config.yaml
num_hidden_layers: 8
norm: "rmsnorm"
tie_word_embeddings: true
batch_tokens: [8192, 16384, 24576]
Each number is 200 + 40 x the weight over its row's rms, rounded and kept within 0 to 999. Layers, rows and columns count from 0. The size before them is the row's rms in percent of the matrix's.

# layer 2 MLP up, 1024x256, rms 0.184, rows 64-91, columns 0-127
092,169,316,155,147,187,137,184,233,161,186,159,271,208,201,277,158,214,206,256,273,199,140,146,131,142,224,158,148,170,160,211,211,192,208,135,279,300,220,181,241,235,154,248,108,170,147,190,217,242,198,191,188,209,263,111,177,183,155,248,236,208,218,246,168,160,129,253,222,226,190,250,169,177,157,158,233,168,162,208,155,144,227,304,184,208,236,245,148,197,172,175,214,211,127,199,194,186,202,224,241,123,190,214,177,209,256,209,249,237,172,165,246,216,135,130,193,224,196,204,267,188,251,205,163,234,147,162,207
093,233,233,164,270,184,152,135,214,187,125,184,209,220,268,116,168,233,256,282,142,262,169,223,225,239,183,186,218,203,213,182,166,224,223,259,175,218,153,220,236,272,191,189,217,209,235,244,225,195,171,199,172,151,258,177,208,182,221,180,197,142,205,245,223,177,198,218,285,188,214,259,180,77,195,207,245,273,217,178,235,191,194,188,178,129,194,162,218,209,219,201,220,278,212,193,195,176,197,191,244,182,169,179,233,144,311,151,211,197,147,235,196,254,249,153,222,217,239,264,276,225,195,184,216,183,211,154,318
099,164,149,150,204,200,244,205,177,144,204,238,181,149,190,192,226,142,164,181,136,241,223,190,164,147,205,199,288,232,209,225,217,176,200,205,237,156,162,171,202,156,156,207,222,201,292,218,229,191,230,137,203,240,205,193,152,153,243,218,192,169,219,269,246,298,139,238,203,239,210,225,192,181,186,164,244,257,261,218,152,234,199,222,201,218,179,188,248,180,224,147,280,146,151,268,180,158,209,201,228,168,181,261,234,178,225,202,173,176,251,227,181,95,191,224,184,179,222,193,162,181,241,240,217,233,182,237,171
089,257,203,187,178,190,199,257,191,106,187,213,195,183,203,224,153,100,229,185,180,229,267,184,291,236,247,162,164,235,242,240,219,235,217,217,218,145,155,158,225,220,309,149,155,257,244,183,179,214,201,215,235,195,178,222,202,138,195,230,197,238,198,270,184,199,190,209,211,168,210,177,196,178,207,209,245,254,131,250,185,121,211,200,218,184,179,212,149,180,151,185,168,233,135,256,232,176,161,180,141,151,256,283,195,180,279,193,227,192,207,215,180,170,194,210,233,250,213,229,233,174,264,219,206,162,199,219,269
102,219,110,141,198,200,189,197,172,267,192,224,203,136,225,192,151,154,221,187,194,233,168,224,121,194,211,268,201,233,185,131,202,229,237,226,150,229,180,161,220,144,230,207,179,175,149,196,225,235,225,205,138,239,170,105,161,179,190,283,177,278,223,209,246,176,187,134,264,274,213,72,249,246,238,245,241,151,167,175,204,143,212,155,193,144,234,191,200,186,232,185,193,217,214,217,204,157,206,163,170,253,136,138,151,171,239,174,221,186,237,191,245,205,183,229,167,168,203,227,250,167,191,199,219,195,192,178,160
100,169,139,210,204,223,132,181,230,229,141,197,113,276,165,202,170,174,159,184,184,191,152,220,181,238,204,180,159,213,174,144,284,140,224,260,183,164,263,207,151,187,220,193,197,122,259,269,264,194,222,189,225,160,159,207,209,214,241,218,129,133,201,191,160,200,268,115,164,191,188,239,110,238,234,175,204,198,217,197,186,186,126,291,186,190,208,175,203,194,231,237,197,164,259,129,257,272,231,191,209,140,193,160,195,221,176,172,201,151,169,114,231,149,178,140,208,211,221,122,197,289,152,200,229,157,286,215,166
100,213,202,179,159,186,203,212,254,206,182,166,249,155,181,210,230,203,224,225,125,218,281,197,270,176,203,230,198,231,250,234,242,155,219,236,199,169,227,254,268,217,251,244,215,216,267,219,246,145,225,278,103,243,124,201,153,123,220,244,197,179,245,232,181,235,162,207,184,113,237,227,150,193,219,226,161,229,193,138,281,263,204,228,234,171,181,226,194,159,210,274,214,187,280,213,231,130,238,224,214,215,184,204,221,261,203,184,224,187,149,159,253,114,234,154,154,157,106,223,211,154,176,156,206,193,240,138,205
097,267,254,177,219,259,222,223,204,185,237,140,205,274,208,216,190,226,215,169,122,166,279,172,194,243,224,236,211,143,184,220,188,261,210,254,231,225,156,199,186,197,222,192,244,148,212,198,201,344,184,232,196,244,133,192,230,249,202,207,216,204,229,186,167,184,193,268,149,214,209,150,146,221,157,210,240,246,177,201,79,233,246,148,212,188,230,243,231,223,194,173,262,241,139,217,203,191,218,226,170,186,155,249,223,177,190,191,186,151,232,174,111,236,218,176,204,226,202,211,145,180,172,252,129,180,174,178,156
104,180,243,178,195,219,222,149,205,165,205,226,216,159,210,200,183,207,208,146,236,278,251,254,220,153,237,160,247,208,203,200,244,212,135,188,291,179,199,193,193,223,218,239,217,214,221,283,235,176,189,216,181,176,293,205,206,171,165,193,201,184,240,209,218,204,229,265,285,269,254,229,218,195,220,236,218,213,263,158,121,226,175,137,238,193,237,249,187,238,239,267,241,216,235,156,230,157,189,101,253,183,273,189,202,138,192,230,141,281,285,198,267,231,233,238,186,196,190,155,148,165,240,170,227,125,177,196,184
093,183,252,224,155,221,238,221,285,179,207,157,153,243,107,233,276,183,208,216,121,172,149,145,237,248,168,224,205,165,250,319,239,183,219,161,193,179,170,262,180,188,204,118,221,240,211,264,187,187,166,254,196,138,180,198,244,177,151,188,251,194,194,166,191,215,163,197,242,148,203,135,227,160,194,185,224,248,231,151,169,209,192,170,218,215,207,161,205,222,175,176,229,155,161,229,205,220,172,163,145,225,245,198,230,249,195,210,141,164,188,313,161,232,247,130,193,273,160,169,187,177,188,226,183,154,179,208,226
093,159,319,205,215,221,239,226,172,101,211,237,194,171,229,285,203,181,187,204,258,186,158,244,210,189,208,221,238,244,310,143,204,186,179,204,171,150,182,231,228,214,263,186,167,151,223,214,160,204,197,168,191,116,234,163,144,166,217,242,200,234,246,247,263,267,159,171,198,227,232,186,208,182,285,186,212,183,155,196,260,197,218,220,212,171,235,202,187,226,236,154,255,178,198,192,219,252,156,174,181,245,230,180,193,201,265,193,276,290,238,200,154,166,136,162,131,178,136,202,261,279,132,234,266,191,157,216,108
101,196,223,172,194,221,187,229,150,243,213,185,234,199,180,188,243,157,160,141,179,246,203,282,233,210,182,215,181,238,256,204,229,157,93,237,233,218,205,233,234,167,200,171,201,264,248,209,165,286,187,173,142,213,199,186,258,167,222,190,213,247,167,184,228,213,231,233,186,168,230,181,175,194,188,180,208,187,235,234,198,167,227,128,203,150,163,262,156,222,137,206,232,277,233,158,210,222,251,219,177,256,296,171,223,212,212,214,202,205,246,210,195,206,151,184,101,161,126,218,354,174,231,140,222,172,197,175,255
097,167,274,206,151,140,170,256,193,206,140,224,169,194,280,232,175,122,292,204,216,205,222,170,220,212,194,162,172,228,192,256,179,172,228,217,187,234,164,242,242,233,217,186,150,189,223,238,221,223,194,120,262,239,225,166,218,254,143,206,182,231,175,234,242,197,219,173,240,213,194,237,198,208,200,198,219,215,183,224,243,222,213,119,132,250,190,230,210,174,259,139,210,220,194,238,197,213,183,208,209,179,241,173,196,200,239,184,252,168,243,209,201,133,218,188,186,197,220,157,182,228,223,236,210,167,161,242,254
096,255,200,122,205,145,156,112,209,236,220,198,121,190,155,152,174,159,126,156,224,193,253,184,235,162,181,296,290,169,147,132,186,209,271,149,206,255,287,183,210,240,184,236,231,255,209,171,142,195,215,123,246,152,224,236,212,194,246,206,230,141,251,205,158,183,158,224,191,170,185,181,170,180,219,249,159,208,230,215,200,209,234,202,134,129,229,184,248,201,205,207,164,168,220,218,217,208,203,164,301,239,187,211,190,166,197,293,224,199,241,190,224,242,183,172,177,206,158,163,155,199,185,214,118,238,191,182,135
096,280,147,123,225,230,218,188,200,274,271,186,233,241,250,157,239,177,266,163,162,164,257,208,219,210,252,131,212,132,184,237,247,262,190,210,218,161,230,173,237,183,239,210,221,200,132,234,176,181,229,249,246,245,173,189,197,229,177,230,236,194,107,279,200,277,202,225,196,233,163,181,134,135,203,256,224,206,196,233,174,244,240,221,237,165,208,165,237,213,259,196,189,197,209,273,160,187,140,182,295,245,170,190,183,164,192,275,157,167,222,291,201,137,224,219,150,201,166,201,235,154,189,148,194,265,178,260,184
110,182,248,244,168,243,205,236,187,227,154,203,224,287,224,210,248,196,224,218,221,257,216,175,232,187,198,193,221,151,175,244,164,252,235,190,202,202,165,182,276,224,167,252,237,211,208,189,252,189,218,290,218,190,137,165,209,212,220,253,203,156,219,238,134,252,139,159,225,223,183,227,162,225,247,170,198,194,131,194,199,195,157,134,241,157,215,245,239,202,220,206,264,206,158,123,227,251,226,208,250,246,263,222,199,214,239,225,133,173,187,140,235,265,255,189,121,154,252,174,229,195,164,200,207,221,187,259,131
088,224,203,309,216,184,109,261,195,212,156,176,186,197,192,136,163,223,121,205,192,120,215,212,234,194,126,218,273,174,183,179,138,196,223,93,166,200,216,210,215,261,218,205,212,159,206,164,171,197,211,234,220,168,164,227,236,199,215,193,228,147,223,208,191,168,195,138,209,213,211,284,85,213,238,179,190,237,172,186,188,192,191,197,242,159,233,211,193,187,301,187,148,220,216,231,115,139,187,203,279,179,169,210,175,147,189,146,216,183,274,221,250,154,178,147,142,158,158,215,204,168,190,196,212,224,201,159,239
100,160,106,260,129,227,226,230,194,176,210,211,150,207,170,145,213,228,177,226,244,207,112,192,225,145,191,197,194,201,113,252,218,208,192,141,237,195,225,238,130,198,214,174,183,147,212,200,144,205,162,200,185,293,195,117,198,152,131,237,207,219,188,169,252,189,182,166,185,142,180,226,224,229,136,193,227,192,240,253,223,222,215,173,194,160,115,212,215,187,224,269,186,250,187,253,244,157,158,178,181,220,167,207,197,233,209,170,144,183,163,214,296,99,231,143,128,230,143,141,170,223,126,136,147,159,93,215,207
096,249,239,252,157,166,220,187,162,242,195,161,136,216,111,205,235,206,187,144,196,242,127,229,164,222,239,192,255,215,222,223,163,216,230,242,233,146,225,297,208,207,190,169,190,147,117,174,209,206,225,186,175,188,133,216,250,218,138,162,179,184,233,235,131,209,186,200,222,161,235,134,264,119,153,219,232,178,209,223,185,179,173,130,191,220,209,214,154,169,175,193,229,251,223,163,276,163,236,205,193,214,188,194,158,150,207,167,230,247,175,177,177,196,231,192,193,218,121,259,237,213,209,180,190,150,220,135,240
091,238,212,215,148,159,180,200,221,191,217,196,220,203,108,203,248,134,199,199,233,223,171,158,171,163,222,166,275,214,227,178,226,189,100,201,216,231,157,187,218,257,191,221,124,184,242,158,256,294,196,214,245,297,190,235,177,150,226,245,215,168,241,226,232,251,194,177,181,112,151,157,179,200,211,182,276,186,197,177,175,203,157,190,232,225,227,248,265,205,222,275,227,261,143,227,220,172,153,305,254,191,164,217,184,208,233,247,194,205,214,207,194,216,172,177,180,167,252,226,250,172,225,134,178,219,244,203,188
090,285,237,205,145,207,125,194,265,193,178,176,187,158,161,176,158,264,189,225,194,154,193,218,207,232,305,173,201,213,213,231,225,147,206,153,197,212,159,166,214,107,208,148,175,255,219,81,195,226,229,184,236,203,221,246,105,178,97,245,136,257,261,224,176,217,168,175,168,193,258,190,184,206,204,170,180,252,219,226,131,298,232,206,262,146,178,172,177,201,175,172,185,224,185,199,237,188,193,150,192,208,247,199,201,255,308,157,171,168,226,253,236,142,230,226,234,214,180,184,220,167,167,191,183,209,149,143,198
098,187,208,123,303,264,190,231,304,125,164,214,218,224,191,229,120,164,188,288,205,154,170,131,194,206,194,170,154,185,146,193,152,192,193,149,153,203,189,137,210,232,137,265,147,93,204,206,198,176,197,183,222,215,223,195,172,138,253,293,167,184,231,147,143,222,146,134,227,260,284,201,174,158,178,277,209,247,207,153,154,269,229,226,221,119,230,156,271,245,225,185,200,185,244,173,235,156,250,179,205,141,285,170,243,186,197,249,203,156,181,228,186,157,159,173,179,259,186,205,136,218,172,233,148,180,232,156,175
102,209,236,183,198,135,236,183,139,217,222,190,268,265,217,308,226,197,159,252,221,165,264,226,218,258,217,224,218,276,199,154,207,215,153,163,136,246,144,188,248,238,160,144,143,192,239,134,140,247,115,169,162,201,262,195,186,224,186,201,178,208,191,205,121,196,195,261,124,205,163,288,262,180,192,176,185,223,249,230,192,199,225,167,155,207,245,199,241,210,173,203,127,280,205,191,223,154,184,102,180,203,179,189,162,188,219,200,220,213,197,236,136,249,195,193,221,225,211,177,208,212,237,139,187,246,236,233,200
097,157,208,208,235,206,104,215,214,262,200,255,251,152,162,218,193,261,126,143,248,170,251,194,200,262,229,177,230,167,187,142,224,187,235,181,179,202,108,228,186,229,286,138,169,247,175,145,194,236,186,169,234,221,180,163,195,220,246,208,178,213,200,200,209,246,148,191,252,177,244,173,191,180,274,202,213,236,160,249,172,208,156,266,267,244,256,178,172,186,149,219,241,216,222,177,180,247,150,181,141,180,136,127,78,195,178,165,128,159,211,186,202,193,216,218,235,220,203,139,198,264,188,204,140,252,93,222,225
109,264,160,175,201,134,113,220,180,157,119,209,212,229,211,176,237,244,265,217,205,178,186,191,158,179,189,208,227,163,247,198,226,230,192,152,234,245,254,209,211,192,183,203,210,291,184,208,192,228,153,194,201,273,163,264,192,154,232,122,178,286,178,153,169,193,217,144,193,170,231,243,226,219,192,203,205,224,162,222,181,195,160,201,263,181,163,225,227,196,159,251,188,258,242,201,185,221,211,149,232,196,144,161,210,110,166,206,187,226,229,279,164,140,152,165,251,204,193,196,203,171,179,255,280,197,191,161,261
097,279,170,188,167,167,199,153,109,204,263,216,139,174,198,137,212,173,210,224,204,176,213,186,229,312,207,200,128,203,245,156,239,243,229,161,252,220,228,185,201,190,228,215,159,216,172,206,242,171,210,175,277,254,222,246,152,187,188,115,265,241,121,236,211,157,226,190,217,154,273,217,165,158,136,228,147,189,135,206,249,120,189,274,128,234,248,221,229,127,269,230,141,207,225,202,202,198,221,189,201,269,186,197,188,259,122,195,192,180,138,195,164,130,214,123,228,192,180,246,225,199,162,234,252,224,226,244,197
096,189,159,203,211,237,193,166,228,177,139,123,249,175,163,157,184,240,229,152,284,186,269,178,234,190,199,200,193,153,196,240,187,144,232,163,186,206,312,168,192,147,163,254,193,174,167,241,179,267,116,200,262,251,230,125,112,187,271,217,151,214,188,179,186,198,182,192,227,150,256,219,162,216,210,242,253,129,131,236,256,231,157,218,220,250,205,257,191,205,102,113,302,220,194,196,152,196,222,155,250,216,167,273,195,175,211,219,284,166,184,235,205,198,183,221,203,145,277,167,162,175,203,229,192,310,178,209,238
098,188,243,176,178,231,98,188,142,160,239,164,170,202,239,139,175,214,269,170,195,283,206,204,216,201,248,122,121,199,130,199,245,246,185,106,193,202,222,189,258,253,209,135,106,163,253,122,195,180,238,214,240,238,154,206,214,232,198,268,193,201,154,250,90,273,270,139,175,195,163,215,278,203,177,252,174,157,204,237,205,172,242,226,184,129,152,184,242,211,191,177,205,170,192,279,209,190,222,210,198,226,182,170,257,204,221,223,201,204,245,231,219,191,187,218,192,186,165,195,221,135,192,209,193,235,232,237,296
# layer 2 MLP down (transposed), 1024x256, rms 0.045, rows 64-90, columns 0-127
091,216,149,201,189,183,224,164,134,181,244,206,153,191,233,190,232,290,219,204,238,106,266,194,100,226,231,190,188,222,221,156,212,161,264,131,239,175,248,219,254,173,266,202,192,149,176,174,237,205,224,163,232,212,91,295,153,218,170,209,177,145,246,164,148,187,165,239,209,190,230,154,244,137,168,126,241,174,154,134,218,189,215,174,202,204,195,207,181,288,187,255,180,150,172,126,232,232,221,205,196,296,110,183,238,193,208,208,226,179,221,193,223,220,150,210,182,201,252,237,161,89,260,176,157,152,201,263,176
094,183,130,257,178,197,211,285,223,214,216,198,255,267,166,281,183,234,186,194,256,162,252,203,248,151,148,163,206,211,97,190,312,281,180,133,255,187,170,148,201,206,206,94,186,150,153,173,187,258,269,221,177,233,217,269,204,269,222,257,147,298,165,161,230,237,171,181,153,226,187,184,222,215,180,157,178,106,249,150,177,171,149,187,164,243,178,190,167,230,197,174,169,212,199,191,132,170,189,220,161,224,193,213,180,241,155,226,183,225,280,173,171,182,166,235,187,153,208,143,123,185,220,241,141,217,239,245,173
113,205,210,148,229,122,220,183,224,127,149,202,236,246,194,273,196,218,150,188,136,206,143,217,231,172,150,246,180,166,150,194,176,251,153,178,238,204,189,147,197,185,173,190,172,202,143,189,224,235,223,268,226,190,184,233,144,228,252,150,239,177,228,253,113,218,131,126,221,208,112,130,125,217,199,217,141,146,204,270,207,245,171,194,152,270,213,206,158,244,204,260,220,160,201,134,72,224,222,259,165,148,167,64,147,156,192,181,166,118,205,127,162,184,190,259,245,183,213,234,183,187,211,170,176,240,177,274,199
094,220,158,108,159,137,238,261,270,172,140,244,157,174,148,151,215,222,192,237,183,188,225,210,225,290,226,201,195,172,222,183,255,199,181,190,212,195,222,217,187,216,223,224,163,248,227,266,214,186,265,212,161,214,257,216,243,176,171,213,225,174,164,195,315,214,350,96,198,223,203,210,230,188,201,164,215,202,237,171,125,144,234,289,180,217,137,168,194,224,246,228,201,224,191,188,276,147,197,137,137,176,219,240,162,167,232,229,272,143,100,239,167,195,212,133,220,261,188,201,184,221,210,189,209,176,129,294,181
096,219,132,144,112,227,176,157,149,150,188,218,223,205,209,175,106,232,183,208,205,232,270,219,184,184,214,228,216,211,184,212,281,187,254,222,162,272,226,170,238,189,142,187,141,116,244,179,170,221,118,158,233,212,167,214,289,173,180,150,258,174,189,199,195,248,230,178,154,199,171,229,201,202,181,209,166,220,143,249,213,247,263,202,150,128,97,185,230,168,161,188,111,201,182,168,251,205,207,144,178,221,219,221,119,184,201,232,196,199,158,190,203,153,244,233,150,255,309,266,170,208,205,208,209,237,254,235,203
103,249,157,229,237,196,184,125,129,201,212,162,196,260,273,237,223,228,183,272,198,188,210,180,198,278,172,189,171,305,181,182,214,190,192,267,182,186,199,190,177,224,231,172,167,168,249,269,265,191,257,139,180,223,176,174,174,230,127,244,119,94,208,230,229,143,255,175,161,151,166,105,182,162,211,171,187,220,150,174,212,245,147,211,213,201,128,165,176,311,197,245,174,130,199,223,130,158,225,234,253,151,211,212,195,229,202,214,198,141,184,236,173,211,206,264,166,181,179,148,186,149,90,176,186,262,259,185,183
100,246,198,203,203,224,204,175,183,275,135,217,209,267,230,157,192,183,127,255,208,276,258,189,243,186,232,236,196,222,216,168,187,232,158,218,219,255,226,191,166,199,163,188,157,234,213,244,201,246,200,221,223,191,127,271,106,160,244,248,139,185,226,228,283,206,201,153,244,101,208,194,154,233,225,272,119,182,109,162,164,278,204,206,194,209,147,178,204,193,207,249,228,278,176,169,169,173,155,195,208,163,265,167,200,228,214,145,160,106,212,235,151,221,219,178,213,130,218,209,224,186,164,240,192,181,267,212,180
088,148,219,212,159,137,234,139,184,171,165,301,230,173,165,180,222,263,137,247,195,193,99,179,207,211,157,231,227,172,254,256,224,181,218,172,246,197,191,145,257,203,167,198,182,231,234,237,212,143,168,220,201,215,213,173,164,219,175,199,155,235,182,212,281,143,251,205,227,138,132,192,249,175,239,166,165,200,244,193,171,236,200,152,193,179,234,198,239,185,213,219,198,123,203,171,202,246,178,151,233,182,212,141,125,151,213,212,270,181,205,221,293,176,181,283,166,205,178,108,215,232,218,176,264,180,245,256,212
106,217,218,276,233,262,216,158,187,180,121,222,91,221,194,218,155,177,259,173,183,198,255,212,178,207,245,263,215,199,186,192,240,235,187,199,141,161,183,267,229,223,181,207,162,211,234,101,219,125,197,207,216,274,172,175,160,90,176,214,230,225,210,209,165,193,156,156,239,278,330,299,229,155,172,190,229,169,259,202,158,185,184,185,204,201,227,178,179,216,144,221,181,192,99,175,215,260,180,200,225,227,160,160,205,237,245,177,204,190,205,233,217,161,203,164,152,201,171,153,138,166,172,177,195,202,249,253,318
096,156,245,192,146,219,174,242,215,206,174,198,227,208,202,207,171,108,238,217,233,155,262,177,237,139,227,186,205,226,143,205,117,176,190,217,207,164,214,202,202,153,262,229,178,224,207,149,234,243,148,82,240,218,134,173,235,214,180,152,211,173,271,230,191,239,221,267,184,158,241,194,244,240,140,191,253,209,200,194,210,188,223,212,156,278,182,251,215,295,173,155,107,233,232,284,278,194,233,171,192,172,206,140,171,139,236,232,166,273,237,144,213,220,196,273,236,228,192,163,201,226,211,189,218,213,252,185,173
091,139,169,175,118,110,168,209,228,168,210,140,135,215,213,256,102,171,199,255,134,177,156,117,189,234,214,215,183,174,217,146,163,163,194,174,180,181,214,125,152,153,218,257,176,241,204,239,227,193,160,232,202,165,189,210,207,160,187,186,191,237,192,239,215,227,274,271,206,226,239,247,198,183,150,194,237,169,156,166,193,305,235,196,263,201,105,251,204,174,214,238,142,259,189,177,213,218,225,185,160,140,277,214,215,229,110,152,230,185,216,158,176,159,152,214,178,191,230,283,128,161,149,142,237,201,195,203,250
106,205,189,176,159,197,235,223,145,141,219,182,200,183,152,198,184,180,175,249,159,255,193,281,218,224,199,97,234,199,206,277,226,189,193,185,213,236,271,275,162,152,212,190,126,269,250,192,74,172,215,169,261,229,187,169,265,180,262,245,159,216,144,185,200,203,150,222,257,268,246,244,186,176,222,241,228,237,160,223,183,194,214,213,202,229,144,138,140,238,189,234,202,311,201,178,247,281,226,151,240,261,203,200,238,200,216,241,185,243,215,207,233,143,210,222,202,106,178,192,214,218,277,152,201,153,232,139,194
097,242,173,277,162,155,173,193,146,231,198,187,166,154,234,222,223,193,244,204,189,166,152,183,293,206,199,169,171,199,240,182,132,133,191,209,144,175,248,211,255,196,173,233,169,235,267,213,174,221,246,164,218,206,148,221,222,180,271,198,220,197,197,207,197,141,258,287,240,218,191,267,193,214,201,161,201,238,206,277,213,274,280,153,215,253,172,167,205,200,285,205,172,122,182,148,212,191,165,175,220,183,254,193,192,238,233,115,162,215,236,247,246,142,243,204,200,159,217,228,154,194,168,220,212,150,243,216,249
099,236,248,187,241,166,224,245,209,176,238,238,158,197,158,199,235,151,167,295,140,232,238,185,203,192,139,205,124,159,141,195,126,225,163,181,139,135,175,165,234,157,204,194,188,196,211,170,229,272,145,175,242,227,179,189,211,116,147,141,206,260,187,224,93,172,171,171,163,187,166,229,181,202,190,181,242,279,191,268,167,221,216,164,209,248,113,269,229,232,220,251,184,141,201,249,218,202,245,174,172,240,180,161,215,185,232,162,166,227,186,216,298,247,168,149,193,191,266,207,141,225,249,172,171,262,205,137,212
100,211,135,246,204,216,235,186,203,238,130,196,169,212,248,178,258,226,200,132,250,258,216,245,237,136,171,229,206,235,159,221,208,207,211,110,286,151,223,201,273,240,233,177,152,241,234,163,264,158,194,219,286,218,220,201,200,228,272,217,223,189,221,236,231,191,241,179,139,190,210,176,253,138,292,230,190,219,254,171,190,307,218,142,225,172,137,234,215,218,298,275,194,216,153,157,216,235,212,278,150,200,158,167,221,258,202,228,212,252,181,190,125,217,244,257,123,224,134,227,221,252,194,211,228,199,231,241,177
103,123,232,152,283,207,241,196,117,163,187,208,176,255,173,208,255,230,195,174,258,176,219,205,218,191,233,187,170,210,150,200,152,173,219,225,227,242,224,177,189,198,245,167,167,220,208,100,170,224,249,166,242,252,143,152,183,184,218,227,218,207,202,221,179,225,151,211,171,198,230,227,180,191,149,275,211,218,182,146,172,137,191,216,216,176,158,264,207,291,237,225,171,184,244,226,199,224,228,228,227,296,188,160,183,242,186,253,298,192,195,181,150,232,208,150,214,178,195,203,240,261,192,182,226,172,191,217,222
092,175,194,245,184,167,173,280,231,157,199,196,184,184,215,143,213,180,231,179,208,134,268,171,202,276,172,160,216,152,132,158,159,196,201,168,173,177,213,210,192,226,244,232,144,150,212,215,183,208,241,230,186,156,205,194,264,190,167,156,248,259,294,203,176,147,303,187,126,201,193,236,209,181,85,146,166,157,211,179,147,173,219,269,171,111,151,242,238,205,197,251,186,204,164,229,208,137,249,195,210,229,265,171,209,221,223,250,230,199,204,184,233,205,179,204,265,191,215,209,155,274,319,160,183,164,187,193,170
100,207,200,247,213,157,216,185,225,169,164,180,156,188,200,133,138,241,255,143,149,198,278,239,174,155,199,226,212,159,129,165,273,187,247,134,198,195,242,161,159,215,262,200,223,238,248,177,232,177,198,205,122,186,256,215,211,104,263,205,181,221,210,200,251,265,197,147,173,119,145,226,280,201,179,204,182,131,258,199,138,203,208,244,221,178,150,214,158,190,207,204,248,158,158,175,244,165,257,142,222,211,181,171,140,115,153,170,231,224,208,198,231,200,190,252,258,259,188,238,172,184,137,203,153,196,191,175,180
096,129,202,240,250,172,254,180,129,124,216,186,150,212,158,183,156,161,215,240,261,230,150,181,228,207,272,210,261,229,204,262,258,219,200,234,182,131,207,220,205,204,277,194,163,187,102,205,220,254,223,163,227,218,183,224,207,156,124,193,132,250,211,308,208,140,228,280,144,230,192,168,181,124,151,228,247,186,244,145,215,259,295,164,164,237,184,204,218,163,220,156,264,267,233,175,177,169,234,259,237,178,224,181,217,185,181,246,183,187,159,196,235,183,193,232,143,168,214,270,209,211,200,119,111,169,220,166,163
095,163,189,209,209,164,249,178,198,182,195,199,230,197,120,156,242,176,238,106,173,199,193,224,158,206,196,184,154,255,200,189,189,217,222,214,201,254,240,139,117,236,169,261,187,240,256,168,201,241,137,243,265,205,180,188,212,185,232,186,213,222,190,269,284,213,222,137,190,194,208,208,196,169,143,190,276,147,156,196,167,241,146,137,215,167,203,186,206,194,175,184,205,236,207,264,155,131,209,169,163,120,230,181,253,200,117,209,219,153,169,180,149,205,164,282,203,221,235,166,264,247,137,161,250,253,280,122,251
088,249,157,184,210,183,198,186,171,221,196,143,182,175,192,161,177,230,191,231,203,244,265,144,199,197,203,168,184,246,163,98,137,145,168,212,127,157,251,230,131,186,130,173,275,191,150,220,206,174,227,248,159,180,183,147,207,236,206,265,225,149,157,193,140,171,234,192,197,187,166,250,201,192,198,195,244,222,140,143,202,184,233,227,179,209,263,251,182,202,183,184,264,238,187,132,204,235,170,174,236,230,263,203,103,196,233,164,277,192,189,118,258,265,167,213,297,267,182,247,205,243,187,174,216,217,190,204,165
101,181,154,234,216,219,213,195,210,181,210,168,214,242,262,227,217,221,172,187,264,215,208,150,257,180,186,188,162,230,200,250,233,137,224,236,164,187,228,184,221,196,136,172,225,251,199,195,139,119,208,189,201,186,181,205,235,248,217,198,241,237,228,210,207,217,201,123,123,215,177,84,172,221,202,261,209,167,199,224,174,146,291,141,166,192,185,196,203,268,213,186,141,184,178,214,159,211,168,233,190,192,154,225,201,284,138,227,188,214,274,171,213,237,159,178,199,126,251,201,196,190,216,200,208,274,246,221,210
106,219,241,139,209,224,225,199,179,259,285,110,212,248,202,184,225,229,233,177,219,170,157,237,149,228,225,179,197,241,231,131,198,208,189,207,234,191,212,112,256,218,180,153,258,165,158,198,187,218,261,198,195,246,213,220,249,268,179,208,135,231,163,191,206,245,159,261,211,139,187,227,166,207,220,176,175,211,267,236,141,166,155,160,199,135,182,154,200,210,256,98,134,218,201,233,148,184,225,197,240,245,253,254,216,151,203,159,211,214,230,213,206,240,215,205,159,249,223,195,160,243,162,184,220,152,171,200,227
101,150,175,175,192,271,178,211,241,208,222,161,172,188,221,223,226,157,215,173,191,253,216,191,173,253,207,201,238,260,223,186,270,275,243,176,244,154,219,191,194,233,185,143,177,244,233,196,176,131,147,179,226,262,165,147,209,147,227,199,193,174,179,217,250,171,248,163,220,154,166,235,234,202,113,201,177,205,207,270,207,234,221,215,187,194,234,257,187,128,207,188,286,164,287,168,184,276,107,221,216,222,230,179,207,232,253,206,250,280,126,234,138,193,117,195,239,234,193,220,137,225,179,211,90,199,199,158,216
102,237,159,167,195,186,170,164,154,202,194,194,308,196,251,222,283,235,187,282,184,219,266,207,137,147,233,226,153,224,188,247,154,147,227,191,200,144,210,204,257,174,176,214,205,211,218,233,272,161,137,169,252,279,250,164,220,115,243,163,215,233,202,135,198,159,280,229,195,253,214,252,152,183,206,161,218,222,155,227,158,200,137,230,231,130,205,225,243,255,302,89,186,221,235,181,213,222,232,165,208,182,237,181,230,167,159,186,131,192,190,163,153,154,252,241,147,183,220,196,204,177,223,211,220,215,257,242,202
088,188,223,197,170,144,221,128,137,146,189,199,259,228,239,182,222,229,192,201,136,259,202,218,166,276,190,217,126,191,202,164,218,205,185,217,251,201,182,149,216,233,170,163,197,249,228,161,218,170,273,163,267,196,184,158,204,153,239,227,203,90,208,193,221,173,237,154,136,203,192,188,195,217,200,242,140,141,210,210,280,148,262,224,162,200,180,184,132,204,227,289,173,169,217,248,259,214,229,263,209,201,154,205,170,148,166,166,177,197,302,200,176,210,224,125,220,190,208,196,227,205,222,232,222,191,235,247,167
094,150,194,172,162,151,251,161,159,180,123,209,199,140,261,181,202,250,261,188,229,191,178,222,234,196,234,219,135,144,196,150,198,205,86,191,95,199,215,256,184,123,183,184,183,241,191,206,152,219,236,194,148,144,113,293,224,253,184,124,216,227,253,187,232,190,255,279,212,118,209,255,168,209,180,194,233,224,211,208,226,207,168,180,199,204,200,179,178,248,213,234,199,207,182,186,214,221,215,197,202,263,181,277,174,224,97,192,249,163,192,184,189,181,192,235,246,223,208,277,187,228,212,211,188,195,251,280,201